config.yaml
num_hidden_layers: 15
head_dim: 64
tie_word_embeddings: true
init_std_up: 0.0361
beta1: 0.95
max_steps: 3822
dataset: "wikipedia_en"
Each number is 200 + 20 x the weight over its row's rms, rounded and kept within 0 to 999. Layers, rows and columns count from 0. The size before them is the row's rms in percent of the matrix's.

# layer 8 attention query, 192x192, rms 0.21, rows 188-191, columns 48-95
083,184,207,201,210,213,199,159,169,169,181,180,200,161,231,210,201,216,196,175,218,194,221,184,220,195,215,199,193,181,211,185,195,173,176,218,196,208,214,181,188,196,244,191,196,175,212,201,218
110,218,165,196,182,196,187,182,198,184,168,196,193,205,227,190,221,191,181,183,221,219,221,202,197,215,230,201,196,193,180,195,227,221,200,231,194,208,222,209,251,230,190,237,206,203,181,181,220
099,198,153,202,214,208,185,180,187,223,209,217,218,164,200,232,222,220,174,190,185,195,194,189,202,221,173,192,180,224,191,163,199,184,228,170,206,226,198,188,202,179,219,206,186,207,197,161,226
087,183,201,231,173,220,178,163,197,220,220,201,192,202,193,175,211,223,200,195,237,206,206,220,166,198,229,200,187,178,220,179,202,193,198,238,217,211,167,197,216,206,190,181,152,209,177,203,173
# layer 8 attention key, 192x192, rms 0.209, rows 188-191, columns 48-95
086,186,198,213,197,172,189,222,233,189,202,204,184,208,216,196,204,216,197,196,217,195,246,224,205,202,165,173,229,168,236,231,215,224,170,184,197,157,241,214,176,195,197,184,216,211,197,211,184
090,197,207,199,221,188,225,222,197,200,194,197,239,179,218,208,183,169,239,188,174,225,174,181,215,218,173,177,184,234,201,211,224,212,193,230,178,223,201,213,188,190,207,192,227,173,208,204,242
092,217,181,214,196,242,189,192,201,206,222,238,222,208,211,195,189,205,206,182,224,198,191,178,204,185,187,220,204,193,187,184,201,196,212,238,193,210,264,185,227,199,197,202,196,200,190,217,230
084,188,225,207,223,206,169,205,173,181,204,146,212,218,173,212,227,180,223,246,205,220,189,218,216,212,171,205,201,206,167,183,208,194,209,207,199,208,179,205,252,188,229,193,186,189,222,209,225
# layer 8 attention value, 192x192, rms 0.237, rows 128-191, columns 48-95
101,206,173,220,237,186,200,242,158,184,190,190,192,176,186,217,199,194,198,213,172,163,198,212,173,213,182,193,196,218,200,214,205,199,213,158,196,234,202,220,212,166,194,200,212,213,210,181,218
107,210,201,196,209,179,188,201,209,238,171,233,199,196,204,225,220,216,259,159,172,213,197,245,222,206,230,202,234,242,210,247,186,214,257,207,205,217,201,184,220,163,191,226,213,201,213,197,203
095,195,195,179,142,193,189,218,210,224,165,210,214,177,182,200,203,188,179,204,179,156,187,161,179,243,200,197,223,187,205,194,196,196,226,207,233,186,197,228,209,188,167,150,176,187,223,185,182
102,219,214,193,222,130,197,247,196,185,206,200,197,212,240,242,207,216,188,159,202,224,199,174,206,191,219,215,179,158,177,175,206,183,192,186,188,196,196,211,217,198,209,210,180,196,222,202,173
109,225,195,181,207,191,183,173,211,190,229,220,224,198,185,184,196,184,199,236,206,199,188,189,168,193,206,179,186,179,183,216,200,217,185,189,206,209,167,189,200,177,213,203,188,205,206,193,196
114,183,177,232,218,198,223,181,205,225,175,215,198,185,156,210,223,178,210,184,198,185,199,208,216,168,236,165,206,221,190,210,208,202,214,229,212,209,192,217,216,173,207,250,205,213,239,202,213
097,207,211,165,214,195,212,213,222,162,191,175,241,178,224,197,205,200,186,183,189,215,206,214,208,215,175,231,193,208,172,189,193,180,207,192,228,180,191,195,195,173,198,181,185,197,171,201,205
110,203,188,186,192,189,167,218,221,178,201,201,211,203,170,208,170,189,190,248,208,209,209,202,206,187,194,194,183,193,167,192,211,190,213,220,247,221,189,191,214,188,213,191,250,217,193,206,190
097,201,192,188,201,199,189,181,151,229,197,226,191,190,208,230,190,237,216,200,228,190,164,198,211,250,174,183,218,171,229,213,198,199,180,192,189,226,178,228,219,207,231,232,202,211,229,222,211
118,196,220,225,215,197,242,206,214,159,190,175,204,160,217,189,239,201,221,177,179,223,216,197,245,170,216,215,155,200,203,191,212,201,227,206,179,204,204,204,186,198,169,202,211,210,194,171,217
100,227,214,219,229,219,219,202,241,185,219,224,186,168,185,186,186,173,205,195,193,217,176,183,168,194,190,169,184,204,228,191,202,193,206,188,203,226,197,214,210,188,198,219,220,180,182,181,191
113,194,200,191,149,215,199,189,186,200,200,155,203,183,238,213,203,226,198,158,207,187,207,219,207,211,188,214,202,200,190,235,209,192,159,191,197,166,227,187,185,191,178,141,190,189,207,228,170
110,207,216,211,196,245,195,240,182,183,220,180,190,247,217,209,170,199,242,190,199,217,240,214,210,167,166,206,212,222,189,229,187,193,183,206,182,215,241,240,195,219,190,187,224,181,180,219,188
110,207,227,178,246,176,178,206,201,190,200,222,193,193,183,204,211,200,214,189,199,204,191,172,228,184,190,208,195,224,232,198,216,233,213,221,193,183,186,191,168,188,180,200,214,201,184,207,193
106,196,204,181,207,206,186,176,220,252,191,218,183,229,200,195,184,174,198,191,185,236,170,213,210,167,216,189,206,252,178,167,188,196,227,176,206,194,199,202,226,175,178,246,214,217,198,194,199
097,177,186,214,211,161,212,192,149,185,213,199,183,223,208,193,190,220,181,211,180,228,183,197,190,251,202,205,219,195,194,200,198,194,181,204,219,208,172,223,197,204,183,203,261,239,199,206,163
109,165,182,178,174,193,208,200,230,213,187,208,189,203,203,204,205,203,202,212,206,195,171,227,249,197,204,142,221,239,201,198,182,218,199,235,210,222,219,220,246,220,172,227,186,201,158,185,178
119,212,187,223,193,189,195,153,202,281,178,193,217,230,176,214,197,194,189,226,230,170,191,205,226,209,160,187,172,196,187,174,235,218,203,184,177,215,188,183,195,209,205,207,183,196,199,232,206
103,200,222,185,199,219,203,186,177,187,217,155,202,223,207,184,229,206,195,208,168,218,201,206,169,161,211,226,216,183,193,201,197,198,191,211,169,199,206,186,202,215,220,213,217,193,188,184,173
111,188,141,192,216,193,192,212,203,215,205,202,191,197,217,202,209,218,220,199,186,184,214,168,198,211,196,236,195,184,201,234,198,199,207,159,194,194,193,197,198,206,199,194,165,198,186,222,201
112,172,202,212,197,182,193,220,176,167,206,167,175,202,187,200,179,207,196,218,232,194,201,179,166,220,184,202,230,191,191,184,187,178,203,203,209,212,224,212,229,203,185,187,201,227,207,180,191
113,184,234,199,183,215,208,225,186,236,186,190,177,168,192,210,180,195,180,235,207,200,195,204,210,233,180,178,200,204,194,190,188,189,179,178,219,232,246,223,217,204,187,201,175,221,206,181,204
103,207,191,200,199,197,188,228,180,243,202,190,211,197,218,242,176,193,186,194,177,178,199,175,225,182,159,259,195,188,153,174,175,196,219,212,179,177,179,193,193,200,174,237,212,210,221,213,198
098,222,207,196,203,219,203,188,193,225,205,180,211,167,191,194,207,172,222,212,192,200,211,151,201,202,199,189,192,182,219,201,242,182,167,202,183,175,191,165,182,205,189,202,201,175,175,197,194
098,154,166,175,227,200,189,212,201,164,200,202,225,203,196,195,218,207,239,192,196,165,187,185,210,187,195,204,198,212,214,231,194,196,202,237,186,218,210,225,204,195,192,207,216,183,184,231,212
111,196,215,207,176,182,184,216,203,194,167,211,234,183,203,194,223,201,209,183,174,185,192,208,197,191,244,210,166,194,212,226,192,199,228,248,207,215,186,186,238,194,183,212,210,186,199,176,210
105,189,197,198,193,193,201,194,181,168,182,208,226,200,186,211,241,231,227,212,199,212,188,198,205,203,209,172,199,219,213,211,203,213,203,183,182,217,226,183,193,198,226,179,215,185,215,204,219
099,188,204,183,201,220,235,200,201,202,195,188,181,209,184,209,201,203,231,208,151,205,198,189,193,208,217,204,163,215,206,226,175,228,220,228,187,193,177,170,190,190,200,190,215,169,139,201,217
111,213,208,203,204,238,227,231,197,175,235,175,207,181,212,185,210,202,210,199,209,212,177,233,212,205,203,149,188,208,219,205,219,230,227,201,177,194,218,189,192,200,177,189,186,197,194,180,219
087,190,190,205,208,216,214,175,206,237,172,190,202,206,217,196,203,211,205,228,197,221,209,215,239,185,212,199,220,213,171,193,195,204,215,183,203,193,172,206,155,188,168,217,224,225,190,174,230
108,161,203,175,199,198,190,188,169,194,188,188,202,230,227,206,195,205,198,213,210,185,216,199,155,199,201,264,190,230,177,149,199,206,171,225,223,195,219,195,198,215,197,188,193,208,212,211,195
101,190,197,211,192,224,242,219,198,225,202,185,231,202,201,225,232,206,202,188,179,206,190,211,224,193,210,174,200,216,183,181,221,186,189,192,163,218,200,201,192,211,200,208,198,198,192,211,170
095,204,204,245,185,180,183,208,215,202,199,219,181,227,177,206,177,176,209,227,192,205,231,214,196,223,151,211,191,208,182,162,186,181,188,191,204,183,221,207,237,221,173,205,202,192,192,187,181
105,185,219,170,208,178,185,191,181,185,196,206,180,212,187,208,201,232,217,216,224,195,208,156,229,189,200,194,206,203,215,192,203,202,211,163,201,174,172,213,198,207,176,206,191,191,178,181,189
113,172,198,148,186,231,218,186,226,190,219,203,221,211,207,179,222,204,218,185,199,199,228,226,221,201,222,187,185,220,145,182,193,203,172,253,210,146,185,186,180,187,167,167,242,198,207,232,198
112,192,215,192,222,218,217,225,180,221,203,183,198,199,194,201,196,221,242,180,220,200,179,161,203,194,207,161,216,180,246,169,213,185,207,197,169,206,202,203,184,206,194,239,231,250,163,228,187
111,219,205,184,171,210,221,198,183,173,191,174,214,197,233,240,209,181,187,204,219,213,191,212,169,207,216,207,234,187,211,222,217,202,207,213,236,218,195,210,218,210,197,187,177,198,208,167,223
116,239,203,146,213,215,180,179,228,191,191,191,196,213,199,202,182,200,221,158,207,185,190,194,193,167,187,190,196,210,198,197,165,198,213,230,223,212,191,190,195,181,221,207,165,221,201,221,185
108,229,221,201,198,204,212,189,186,219,173,198,199,200,198,214,186,215,197,191,218,210,191,202,122,208,179,198,197,195,164,214,205,219,182,197,229,206,196,187,228,235,265,201,179,216,213,236,199
117,213,206,178,191,158,165,203,195,222,169,177,180,205,221,189,210,212,193,186,198,198,174,176,193,187,249,206,171,188,224,189,185,173,219,212,193,222,184,183,203,201,191,212,192,231,208,191,200
100,221,192,176,225,202,210,222,208,183,215,164,194,181,194,188,181,201,235,145,215,224,200,164,193,207,163,220,195,197,212,200,183,206,176,210,180,182,176,197,199,174,201,185,187,213,187,228,183
100,201,214,209,190,189,192,235,190,203,173,217,227,181,199,226,213,191,203,160,181,225,191,195,229,168,228,216,206,209,227,204,202,192,205,215,210,239,186,164,221,174,239,212,238,204,220,186,212
102,198,191,208,222,206,179,169,167,192,205,212,200,201,194,187,210,178,195,189,195,214,208,165,173,231,238,196,230,223,209,168,207,226,200,181,233,217,218,217,180,230,182,233,226,207,205,185,188
108,182,204,166,211,225,195,188,173,197,174,198,202,186,224,207,179,204,220,170,216,222,206,200,206,225,177,185,196,198,213,205,192,206,224,144,203,196,210,223,173,199,218,199,184,215,205,170,221
095,166,200,211,196,213,207,210,179,223,260,218,180,227,194,218,220,162,192,193,225,196,207,203,185,183,185,188,197,213,217,212,182,210,223,198,166,199,212,208,233,222,177,163,231,199,199,219,214
103,200,200,182,196,201,224,187,237,192,191,193,186,202,233,191,232,208,207,207,193,200,208,208,192,210,218,233,182,182,184,234,200,200,221,219,182,203,197,217,204,239,163,200,192,185,185,155,192
103,185,184,216,204,175,199,208,199,175,207,236,181,206,213,221,188,209,159,211,203,204,237,206,218,235,198,217,180,227,205,193,192,184,201,210,199,177,217,207,192,208,199,221,211,184,224,148,206
102,236,211,227,196,218,224,185,164,214,195,203,172,221,192,226,214,189,232,207,213,193,239,163,161,222,236,192,203,193,208,191,216,234,199,186,188,223,193,187,175,206,218,214,208,235,169,233,205
107,212,212,180,190,212,184,190,196,187,197,213,225,216,179,199,208,187,205,220,202,162,190,209,206,168,192,165,191,202,171,213,219,216,203,223,195,213,218,186,210,189,167,198,243,212,181,199,246
106,190,206,186,165,191,197,214,195,208,197,216,192,194,194,220,215,181,213,219,207,175,216,206,216,175,179,206,194,214,175,198,247,185,200,205,179,202,195,187,206,189,163,172,169,216,177,181,202
113,182,243,231,242,195,215,189,189,205,179,209,222,201,194,172,188,181,189,193,201,218,209,212,233,189,206,189,201,194,229,204,211,175,205,158,182,212,230,261,176,188,213,214,221,205,207,166,228
115,208,170,207,243,178,228,209,217,195,203,184,217,208,205,190,195,188,224,212,175,182,217,203,156,190,199,201,204,206,189,186,201,156,208,169,196,199,225,199,192,183,169,227,182,228,210,171,211
105,228,199,218,186,208,176,188,192,182,208,200,188,208,189,208,190,261,217,212,219,213,221,200,205,218,198,195,182,184,221,214,188,221,179,216,195,215,151,184,205,226,181,165,210,197,185,246,201
124,158,211,182,207,179,203,217,202,202,167,182,233,198,207,204,231,171,220,207,187,202,232,214,245,188,230,204,194,225,221,201,197,215,242,212,205,221,203,182,198,187,159,192,241,196,194,199,216
103,212,211,228,212,231,238,194,243,209,210,199,199,195,195,220,186,217,192,230,192,231,192,209,219,212,168,197,213,203,257,213,185,207,215,203,188,173,203,202,210,199,209,178,186,178,178,207,210
101,188,170,199,202,166,138,192,191,206,193,213,194,170,174,204,202,196,224,190,216,201,169,187,175,184,198,207,198,213,189,193,233,203,222,214,224,183,173,201,196,202,196,188,204,184,219,213,222
101,195,221,199,167,220,210,192,180,189,199,215,186,214,186,199,198,198,186,210,236,206,175,193,174,213,210,201,200,187,191,184,156,221,206,214,214,176,198,191,225,233,222,206,264,193,179,196,188
097,185,188,211,186,166,187,181,209,191,217,193,170,189,239,174,198,201,174,178,213,221,189,201,183,204,187,150,221,216,200,179,215,204,195,152,193,174,215,233,198,186,199,190,191,205,206,201,200
104,169,201,176,179,193,209,193,203,226,186,183,207,193,229,177,189,221,190,179,215,223,152,186,171,229,188,179,208,185,175,176,196,209,195,171,224,241,190,185,188,182,214,228,186,219,185,212,156
093,207,170,219,157,254,204,193,205,194,190,199,211,218,195,213,233,204,220,230,210,198,190,199,231,178,189,177,209,216,232,200,208,211,193,214,210,189,187,187,190,198,154,217,184,191,187,216,184
097,219,197,236,206,199,198,209,170,164,197,208,195,185,175,205,213,201,206,222,220,197,198,168,194,217,206,195,220,208,215,220,242,188,170,174,162,210,190,169,172,222,186,204,175,226,201,235,172
116,188,192,192,199,177,190,197,192,241,192,232,210,239,194,205,220,191,176,210,218,227,199,194,224,187,199,231,170,193,206,194,206,199,212,197,190,191,156,199,210,231,209,207,207,205,219,193,168
095,184,181,211,173,169,185,213,176,225,196,153,232,186,214,220,209,209,211,181,191,219,217,219,205,209,178,236,203,198,202,198,199,183,207,188,205,189,217,204,207,214,213,154,196,223,220,172,205
109,213,166,203,222,159,174,184,176,225,201,192,260,199,193,190,212,219,178,213,211,214,231,216,203,191,196,208,191,213,221,223,186,185,213,177,189,180,188,179,181,175,213,178,184,182,221,223,188
# layer 8 attention output (transposed), 192x192, rms 0.193, rows 128-191, columns 48-95
098,173,216,190,157,222,213,178,187,200,215,222,216,180,208,184,173,205,183,168,208,214,182,177,184,197,194,184,203,192,187,161,167,208,224,182,224,195,163,206,203,185,200,190,185,177,223,204,225
103,208,193,213,174,201,207,197,177,164,219,175,205,227,184,200,212,222,208,209,212,186,191,204,184,204,222,189,182,156,158,195,192,206,203,215,201,206,199,174,232,175,228,182,196,194,188,189,187
089,214,186,225,195,173,176,188,254,167,205,198,222,212,231,207,191,190,194,216,214,255,178,221,216,194,183,213,174,197,186,212,168,184,187,184,172,204,201,215,221,184,188,219,247,168,186,186,183
102,179,186,203,177,230,215,170,206,228,223,209,193,178,179,195,210,208,217,206,209,173,210,177,179,219,210,192,231,227,209,226,185,226,232,222,187,189,216,179,190,172,210,183,204,184,182,201,216
102,179,154,186,183,223,187,234,200,174,215,226,228,180,215,173,203,190,188,175,207,228,227,188,201,196,184,209,204,225,195,191,210,196,180,157,195,220,219,224,225,218,191,225,192,187,187,223,237
103,200,180,186,168,179,165,234,181,211,153,197,200,194,202,185,215,177,215,214,174,205,219,209,230,205,186,236,204,199,209,165,189,183,220,196,170,203,170,194,216,202,222,180,234,210,213,219,219
098,194,193,213,235,230,207,235,188,214,194,187,183,204,189,191,212,229,210,189,197,202,204,180,157,202,188,202,180,212,173,246,148,183,178,212,222,212,165,180,189,184,237,213,205,197,203,185,196
105,182,224,202,230,200,203,219,204,234,171,222,177,204,170,214,221,171,195,182,207,205,158,180,151,206,199,203,219,203,163,200,187,189,173,187,198,224,213,225,240,217,164,239,150,182,182,171,223
092,244,240,201,191,216,201,207,207,217,247,196,224,198,194,215,239,216,208,182,166,164,177,181,186,216,200,195,183,203,199,217,186,201,204,157,216,202,218,187,187,189,181,206,218,217,178,215,220
108,211,221,189,181,195,192,198,171,178,231,192,179,220,203,150,196,200,211,218,207,198,236,242,223,247,161,186,226,189,198,197,221,190,225,209,221,207,210,146,240,176,219,172,209,204,206,193,166
097,165,200,189,161,180,174,229,193,194,172,180,215,183,191,209,198,193,245,232,218,221,209,208,220,201,198,217,206,203,179,219,191,209,193,221,210,199,203,217,186,209,176,169,160,176,191,266,236
106,219,221,178,209,151,223,217,211,210,176,200,179,256,186,180,206,182,175,242,226,182,229,200,223,184,191,176,192,201,220,235,168,191,219,208,197,183,186,188,214,189,190,194,212,187,226,157,206
098,197,210,215,229,182,191,196,187,185,200,148,149,195,178,189,197,189,187,193,187,183,208,204,207,205,201,199,196,186,211,212,200,236,216,172,200,200,179,182,172,206,211,183,205,212,213,198,252
098,174,196,230,200,195,238,222,168,201,207,191,181,157,191,171,176,199,209,174,195,187,225,184,219,184,193,220,190,190,204,191,196,191,216,184,193,186,181,189,207,192,204,238,198,221,212,206,185
106,166,207,201,190,235,211,200,180,172,179,204,219,174,179,217,195,226,201,232,217,201,181,207,211,209,176,203,215,180,175,172,196,189,222,189,246,203,224,225,190,214,188,181,194,204,190,206,209
101,213,211,206,217,228,174,211,225,190,221,206,220,191,207,210,208,165,199,174,181,185,188,216,196,167,201,193,211,204,198,178,243,184,189,203,206,196,211,188,197,219,257,205,194,200,185,215,204
109,208,182,197,165,236,198,176,248,161,170,184,200,200,189,219,182,220,184,202,190,206,217,203,171,193,221,222,211,187,177,172,216,181,212,155,189,184,190,215,181,201,150,179,219,154,209,229,195
107,215,197,182,170,187,178,199,187,212,218,181,227,186,206,222,206,190,215,184,178,200,217,145,190,208,231,215,193,180,202,210,201,175,190,200,213,193,223,225,181,203,190,221,213,202,208,208,201
100,221,203,204,163,208,217,170,200,209,215,225,180,231,187,196,173,189,210,205,217,199,241,220,214,204,204,192,244,209,202,187,239,178,186,224,197,231,219,200,195,221,192,215,205,208,195,230,201
096,174,194,179,200,183,188,198,228,185,190,169,185,194,176,186,178,196,154,218,177,203,223,189,198,188,195,172,205,223,172,184,176,166,213,217,212,201,164,212,172,142,191,176,191,204,232,237,191
109,180,236,205,191,212,209,191,203,209,211,222,142,244,195,207,209,176,187,185,182,205,158,210,192,197,209,181,191,195,212,185,193,249,180,195,210,212,190,215,158,217,184,212,192,173,178,198,222
104,162,209,169,176,180,164,198,200,195,178,209,226,225,192,196,216,201,209,181,231,195,168,191,224,174,203,218,237,197,204,181,221,165,173,217,192,211,180,236,196,203,167,163,215,150,186,173,185
097,206,216,210,206,204,247,162,218,215,203,192,182,227,225,164,217,220,210,230,185,202,198,225,184,167,208,169,172,191,234,182,180,196,200,211,219,208,227,196,183,203,222,167,192,228,214,151,191
098,158,198,205,188,186,203,195,193,212,198,231,230,174,183,198,207,204,210,218,214,198,224,198,240,188,199,184,170,236,206,217,204,212,214,218,187,215,212,253,204,211,201,205,223,195,195,174,197
095,179,210,208,143,183,190,201,171,207,197,176,154,223,206,213,208,199,143,190,196,190,194,211,217,190,231,214,209,162,192,192,202,210,190,213,194,164,208,152,201,214,184,212,222,193,224,207,180
105,215,218,208,229,194,237,196,170,205,199,220,178,207,193,191,207,187,211,219,205,188,176,207,208,213,188,188,196,192,181,187,223,160,205,189,200,194,224,185,227,173,215,221,196,192,213,201,184
108,187,194,192,188,202,194,223,229,193,211,184,179,213,212,200,219,178,208,188,215,196,231,243,187,213,230,185,231,194,192,217,199,214,199,175,245,175,186,206,207,198,220,204,221,219,188,223,209
097,174,200,209,236,171,203,194,223,193,185,190,205,210,214,218,198,207,188,212,221,232,222,221,228,164,220,204,220,180,163,171,223,151,199,228,187,213,216,186,188,221,196,168,218,229,232,209,171
110,192,188,215,219,193,191,185,177,188,173,230,218,248,188,182,192,218,216,211,209,217,185,195,218,235,199,197,220,185,195,206,228,157,219,212,226,200,213,206,218,192,210,162,227,203,189,224,178
087,240,174,179,190,197,197,163,193,190,186,229,201,202,237,191,180,197,190,191,184,198,208,207,150,191,187,228,176,206,182,170,185,161,176,214,207,188,200,178,226,168,217,194,223,192,195,189,185
097,173,198,216,200,180,242,204,215,206,190,213,209,197,190,195,252,158,153,192,202,190,216,179,221,176,211,194,268,215,221,204,207,179,184,226,220,216,166,224,168,196,206,200,174,178,175,172,208
089,230,156,203,181,207,181,190,205,188,223,227,210,207,186,205,202,192,193,183,191,198,193,211,213,217,202,182,198,184,178,205,152,200,226,196,197,199,243,176,219,192,227,168,211,211,238,172,207
095,203,226,225,204,242,171,187,167,196,194,175,219,170,205,225,200,208,197,179,181,196,208,238,194,161,227,193,183,171,194,235,198,203,202,204,181,187,164,201,177,154,192,231,198,237,156,194,210
102,223,185,200,185,207,220,198,173,240,217,202,219,181,211,198,188,220,183,174,190,167,186,219,192,192,172,182,186,223,234,194,188,207,167,203,228,209,204,195,215,215,222,194,203,215,208,174,190
110,204,202,195,208,191,219,198,216,181,162,178,185,207,253,230,199,191,210,210,218,200,223,208,195,187,222,192,189,167,213,206,193,188,176,196,190,194,223,214,196,219,229,259,208,209,220,159,215
110,190,193,187,179,162,164,187,198,158,218,213,219,212,193,204,191,197,181,197,208,179,238,199,192,196,194,227,228,204,185,203,206,236,236,208,207,151,210,201,207,213,171,191,215,158,216,205,201
103,205,170,204,179,215,202,203,239,228,231,220,157,233,212,180,236,215,174,217,208,210,167,220,213,194,236,194,180,197,180,220,215,176,179,201,164,235,223,174,224,190,202,189,192,170,212,209,207
099,193,161,186,189,184,217,221,212,198,169,191,210,184,177,190,231,236,176,213,210,195,199,184,195,204,224,198,191,185,210,196,217,213,179,142,203,204,206,222,175,216,186,211,202,218,207,222,217
100,210,180,178,180,208,147,209,194,187,212,179,196,214,169,200,213,195,193,140,254,188,187,205,232,192,202,203,204,214,190,202,183,204,211,187,197,216,234,223,157,198,192,194,187,184,183,164,244
105,215,192,180,218,241,238,190,241,177,208,232,234,216,198,222,218,199,196,159,221,185,214,234,215,193,204,208,229,201,192,176,233,218,228,204,212,183,231,160,179,179,231,225,234,197,202,203,188
094,207,194,222,233,183,212,187,196,212,208,238,192,222,169,208,182,215,210,215,188,219,185,214,187,211,196,205,188,208,202,192,197,197,215,198,233,212,181,197,191,201,195,184,196,193,193,186,163
090,215,169,182,213,200,177,192,232,191,173,197,197,215,188,207,181,218,200,232,210,178,217,209,177,223,200,200,240,172,187,201,177,211,217,168,212,214,194,211,199,182,233,217,180,203,186,214,205
093,224,188,188,208,243,197,193,201,183,198,187,241,153,197,225,176,185,195,150,197,191,193,242,160,194,179,208,234,203,210,214,192,191,191,172,174,191,201,194,147,194,177,201,180,165,184,214,161
106,208,171,223,199,186,208,192,204,222,228,214,218,214,211,183,224,217,212,214,238,186,174,207,196,218,213,180,220,187,206,207,203,221,163,190,208,201,200,197,189,169,179,213,229,192,209,187,168
091,188,218,199,200,201,231,207,211,213,194,224,189,194,219,189,184,219,211,200,152,204,184,229,212,215,151,200,227,200,196,180,183,199,193,180,236,226,234,158,205,208,198,180,190,178,195,152,242
101,186,189,215,193,168,168,184,224,181,203,193,216,196,193,225,207,196,206,221,180,223,212,186,200,197,195,245,192,223,190,212,165,160,200,188,191,227,203,183,188,177,204,179,194,209,208,187,200
101,181,246,267,197,209,196,181,188,182,197,213,205,175,203,210,198,161,194,195,217,181,177,209,168,194,223,189,212,168,182,218,219,220,182,190,236,197,196,213,209,182,198,197,185,226,170,220,209
099,185,216,207,222,188,178,190,201,217,215,215,218,193,206,162,217,189,181,184,188,191,201,217,212,228,175,208,234,198,205,204,186,198,163,185,210,232,195,197,199,190,204,154,192,226,183,203,200
101,167,198,215,198,212,223,229,206,201,184,192,186,157,234,197,206,181,181,185,230,178,192,195,190,196,193,203,224,174,239,178,187,205,168,164,212,176,202,191,243,211,193,225,208,192,222,196,174
097,199,219,220,165,201,214,204,229,188,200,189,176,194,180,173,174,214,186,211,214,201,201,212,214,199,205,225,202,199,203,192,192,187,191,226,201,188,202,201,227,203,197,208,228,203,196,190,176
112,191,165,180,159,226,197,183,169,215,176,183,165,151,200,204,205,199,204,159,236,184,205,191,203,213,174,203,195,187,185,176,195,200,196,205,211,180,187,188,211,203,196,184,181,176,217,217,210
109,162,195,188,165,230,222,181,161,179,171,197,200,184,175,169,193,180,146,190,182,195,192,215,204,203,174,189,210,220,192,176,207,239,208,239,217,191,171,168,175,153,200,207,177,179,189,199,170
106,245,222,213,245,244,230,195,212,187,217,181,199,189,185,210,185,206,175,176,142,196,206,170,174,196,222,170,211,235,204,220,167,202,173,173,155,214,248,179,214,205,213,174,212,202,178,169,215
113,217,200,188,203,207,208,186,190,233,226,195,186,201,195,224,224,213,202,216,205,204,234,199,186,203,182,209,195,205,181,183,236,173,194,197,230,177,175,167,238,208,218,222,191,199,215,164,216
097,211,190,208,177,195,175,183,195,233,198,203,207,260,215,205,212,198,215,212,224,217,196,215,203,202,223,235,189,183,202,193,200,201,233,187,194,205,212,186,192,194,184,141,194,182,228,189,211
106,224,173,199,191,205,227,205,232,180,200,202,167,224,163,228,175,128,210,239,182,190,199,204,201,168,228,213,170,220,176,199,222,194,178,206,190,200,169,233,211,187,197,190,162,185,220,215,201
103,206,197,166,209,207,192,165,186,191,209,199,188,218,228,229,217,213,204,201,191,199,167,176,181,181,163,181,217,184,198,230,234,204,151,172,206,223,212,214,203,184,191,182,166,209,207,192,228
095,198,211,203,161,215,222,236,214,171,185,226,182,220,203,175,181,228,183,233,198,222,196,183,188,214,231,182,201,142,236,232,222,250,171,209,195,183,172,204,157,193,167,189,177,202,224,208,177
098,207,202,194,194,181,162,222,200,179,212,231,200,207,195,211,219,195,196,187,189,152,196,196,205,161,202,258,256,181,223,200,211,213,175,186,184,174,200,203,179,207,195,209,223,203,227,236,201
090,230,219,176,187,185,187,180,245,213,205,178,181,180,183,244,171,166,198,190,223,220,199,205,187,210,222,187,186,214,215,221,174,173,206,196,211,214,249,196,221,201,157,164,206,205,198,185,228
097,228,230,205,178,157,168,158,192,201,226,173,185,210,155,181,185,187,175,159,221,187,212,170,229,201,195,207,189,202,189,228,209,208,209,202,199,206,203,231,212,211,265,162,207,203,183,202,203
107,220,221,209,197,204,190,200,204,205,219,212,216,196,235,202,204,243,199,215,208,171,183,184,192,189,205,211,234,250,224,201,188,179,222,240,185,180,216,172,195,204,239,196,181,213,213,205,236
098,207,219,226,219,198,233,199,205,233,228,267,183,226,210,230,226,199,206,233,200,218,207,184,199,208,213,187,199,198,226,223,204,172,212,217,217,205,174,172,186,200,186,211,200,197,233,216,185
103,223,178,148,212,227,214,206,189,198,225,188,205,190,197,176,168,194,173,219,169,188,197,201,220,189,211,195,198,241,209,199,169,220,188,201,194,181,187,206,225,181,206,187,210,231,199,224,215
# layer 8 MLP up, 768x192, rms 0.244, rows 0-4, columns 48-95
110,213,200,193,176,217,187,192,208,212,208,178,234,222,169,200,216,187,205,196,218,224,177,202,208,167,197,189,206,218,256,236,151,182,174,214,215,217,207,201,162,201,195,242,197,174,208,166,189
106,171,202,198,211,198,183,260,171,191,206,221,200,199,206,225,193,218,227,193,214,193,193,193,184,186,220,169,211,210,227,219,185,217,206,220,203,209,173,188,219,221,199,188,204,191,180,188,245
100,167,193,182,184,160,214,209,188,197,212,188,186,194,231,171,224,184,228,183,216,207,198,189,201,196,174,178,213,198,206,178,164,204,198,188,186,190,216,218,228,228,232,219,221,185,176,214,167
098,213,229,176,222,194,200,200,239,193,207,211,229,199,197,182,198,200,157,234,179,223,181,185,192,189,183,237,204,206,192,204,233,184,181,203,216,173,199,192,201,216,197,192,193,223,155,233,222
101,199,183,174,182,185,201,198,199,158,165,201,197,224,228,180,184,195,201,235,226,189,189,208,208,204,189,206,205,222,209,227,235,193,198,158,190,197,215,206,212,214,214,190,187,192,182,222,203
# layer 8 MLP down (transposed), 768x192, rms 0.241, rows 0-3, columns 48-95
103,204,201,178,194,169,180,183,229,220,200,188,196,174,178,216,216,200,204,183,174,194,184,189,188,192,151,196,178,200,240,203,200,192,190,198,196,198,214,195,185,176,191,191,229,220,182,213,195
113,164,231,185,228,190,203,186,139,149,204,205,228,213,180,215,210,199,229,199,201,181,208,155,183,178,182,213,216,204,218,203,207,171,208,181,195,218,182,168,223,212,169,198,219,197,242,199,177
102,220,191,205,168,199,243,179,213,215,206,208,215,192,242,192,169,184,195,203,180,200,200,156,168,197,177,213,165,218,203,226,214,193,176,160,224,208,216,190,224,214,186,170,186,199,198,185,205
091,206,249,189,195,224,170,206,226,206,219,170,204,198,203,206,242,192,174,222,199,243,215,232,186,208,206,243,194,155,154,182,188,185,206,180,205,233,208,191,194,191,195,203,177,206,196,185,215